Part of a small language model's weights: 16 layers, LayerNorm before each block.
Each number is 128 + 24 x the weight over its row's rms, rounded and kept within 0 to 255. Layers, rows and columns count from 0. Numbers have three digits each. The size before them is the row's rms in percent of the matrix's.

# layer 12 MLP down (transposed), 1536x384, rms 0.109, rows 1068-1082, columns 192-287
091:112149092154149146140169098122136124118130145141135101083161060163158112138116156149189115113141113108147158174145107147141109157096161111145119154146138099094114146163087138141152158159160090102136102095133155114131125141156163114155135137146186143123148129135136131155165140131136127132
108:137107107148101157118090124135125112108114150117137146137157098100143091116159090097099141109100106142104100125137118094126106078115117116102162164158185150107139128166134092130104162098146134125148106099123124157118111093078116111153177145149099123082103158169140154159134107100164111140
105:157170128125104089097153151120127154126120124095118118116119144138130133120132072185156140132137097086104142112091079124116169147158077132071065126174174158157076109120139118145114141111124107131141134114182141147126105087141120151100137130146125144138110121118122131109145145131139138088
097:110120112144096124110109153151140156130132134132136127148153131134123156143124128115087127135112113141123125157103144140127096125102129093157164150119125090114125132143112156130100147143129165194110118064116149116115131152140128109120094136108153103133138157104091151107164131073117112155
105:123128129138142067150163124176122166124137122131145157115115112129138085122119134078114162149095168149160111123131094106120120105127128125081159150163113129078148137154122130163150104097101162108168120148145158150109134128110097129107149108102129132114110140123106110153139120067110097117
107:127107174116145141129123095158132149129098163156127104083116124107089155154099167073158149105159132114164124121115110159179119122164114131109127120105141169101092137131135100182163179160130133087137100152113146131119179122107108122139119142144105149149139200109118150144129154118151145144
091:152133101149159106123115146155188176151152108145154117128160180132118157140119114101119110154140161089151126126153157129169118105106117120131115114166118132130123108154126096161153092115103117118158143127145085112137110145170146179116146139152121136099129114144144145134133176148142126166
099:158132133111150107131150080156091128147140118107128141136075161113130166171124141178143127155102152165133169117100125112074127122097143156125134115152167153162163117087141065147136114147147149102142147121121144121147119123089145117146137137155123189115120104133107084121075132094145130119
105:111151143132146137122097108096152119163110123130128128134113133116162112140101124130084146134106122144116088110132127127083116117150124134131124141136114099159117133120114106118149122123127144153121112071127131098141120081126151139082099124172156114148125154123186138155167102133130121128
100:155160077061153154154144126153181131130138105119139156143141135106084115123124126141154117118123087138146124152151147132097121130128146122108136151091130144123147085133111171108113134116159120108137138131129148153084163099103103145156096125123132143112086122072100147149113118109079112092
097:123143123132098118159130093107107164109106131151150137129144157151112145115130161121163115147122096174102119096158151080184156138141150124109088099092164106122092087144132182148162156121135143141095118159130111111128130143134146179122167162091135118134094131121155104120145150145126106133
102:158067110124126123112109131133177134121172153079125131103168129120147115126078135164140102101173152088112163126154109099109144127121124087115111164147152107120117133168112100135137096137075092156151086100098139124090081157143147114146120136116132068157145120145077148120100148142119130127
104:122113092149114143124113132127128112114137090108109150116085070164122152101155146134137140150102128166146100122105110138102101144117159161098136139129144127149132092167129128134147140122132140099144146128147122146133099146125134122084096099153116113085122109148113105142124084115136166113
091:138109167167153148118126180114151152123117123138122134157108136160158122132089101139104089149119175137132095134153150122107131077134136158078126105119078091140150142150106132136128129170107153133115116121122147095159116158150122129161097150122074104124145100133116175102099125147126106124
100:174137082155156121109101153149113127125198154111107128142102154160063130145111156129125110215126109154127115166100068141112111153126117177133118152146138103121125101157108162129104125134141136117108141139176102157113132121113106145094134104093118173118122115159114140105143151133153129078
# layer 12 MLP up, 1536x384, rms 0.128, rows 1069-1082, columns 192-287
103:118135165089125140169105132132094109124129149135142116104159120125117140159112110106133110153130103107088142121075069119133146101138166127142172159156172108063096114163166140128145150146112111116136070091111099134142134129106160168116143114121127118131132138151131142092135100111139138161
107:118117124123117138142137149136130153147155120147160181118065155138131149104088163153091144137122082110149108138131062108122116117153120080169155106122118125126090138122152084135123090115105064143123132096095101125158142134112167150085108104106138105127124165152119125132136111162146127103
095:129138100124115153088160106170110113080125127147134134096144135137204103206084116165148128128089146106134090157139128087102123100141160149134153152153096105193118104150133161146161102128147118116097118090119111115119116132141201148124095128175120112170139124163123135153089106090124130123
101:149159108120118129150168142147165135120121150138159149107170111114121131145144193122103135147140086113133093108118155089117149129140133119128127177105110100093084135211133113142116120150129113141126097119161090136117103159101114098104103084126078105157114116129131190094098108103155133167
107:130097154071109111153113096121120125119148152166160178109165107109116108147106121132117095140092073125065134119147151135145127114091121122095155111122153120107151130149109096147141121121114145126102107163132112169112137088161119163156139155130139144145066107143117127130112132132140113162
093:151121135149135135115123123142110140145153137127137125106103146154135091109174169134143103136121097095108127128129150130134125155097125151115135117160153134113151141088152108108156110109113140120120118079120183142152114142136131112129097116136093107119149120108139091122169145132141158161
100:156130148128157106100135122123187155140102155155145107155098137109099099135090130117151110113113128078106115150117140114116127104152144132144099144101105077155133128100111173123153172119099076109127127159130115131131101144121096112111129146095121141130094128097125122110103147150122130120
102:126146142124165124165136105115115132158096154146152154129123127134115168121101148109145131120101133142097108081155105111079146110143156149122150105139158131123161087109134115108166076115089149104097124115151149074153111112131135134124145132159148129084108125125146155118111085150128146105
098:105138135129150173155123157161124156127153114119144116103152130126105088141115156129171130161095156148096090136134100085133135119126155152104111130142138155103083113154113122086128135109114131112104132137161192170077124111120123146087141099152103161121101128154112130142134106128107128086
097:153120123159127142153084117160095085148159142095124088110134138128150111081137123153111098135152141148129154121120127142122136099160123140114137120164143110110118134199175152139118106153143128117163120134110166142147102138148127146139124157138114107196141144168124105168125117180123122107
106:142131119097150175097123127120108150145133136109115154156156129134128108128118151147132158111126151113160098135135157112119093122139159185107082124116175106157118108097185153064124182138122100152139102141140115168155110148148134126130091159153101093130149064111085148147084106148149165143
099:127130149114127143114138136106140148123162107175151144144126101106088129129130087090115168119120110121149145099131159138095131152122111135110169106164113131132134128130164151131173114144119147119144146155141183141151132161118102092081153147123125126155136074148122140112095149167106128086
112:160119146141126100140113134125118099122118106131085109149135122077071120150157163116154080102114112144131125083112154124137114145132132150145136091137132127138110120113096104128166142102130158105105122102101148119142104170137098141108089140150107168106128160159126145132124099145139123130
108:157144093143152157138141114138118155128136124124092185138142123165158175151169153114121125129106117166107148116121164126112115126147109100141100054138096075135081128136139100108149114117142116134121160123164127120158112139117154110126137124128088150119141101120094139127112112154188136154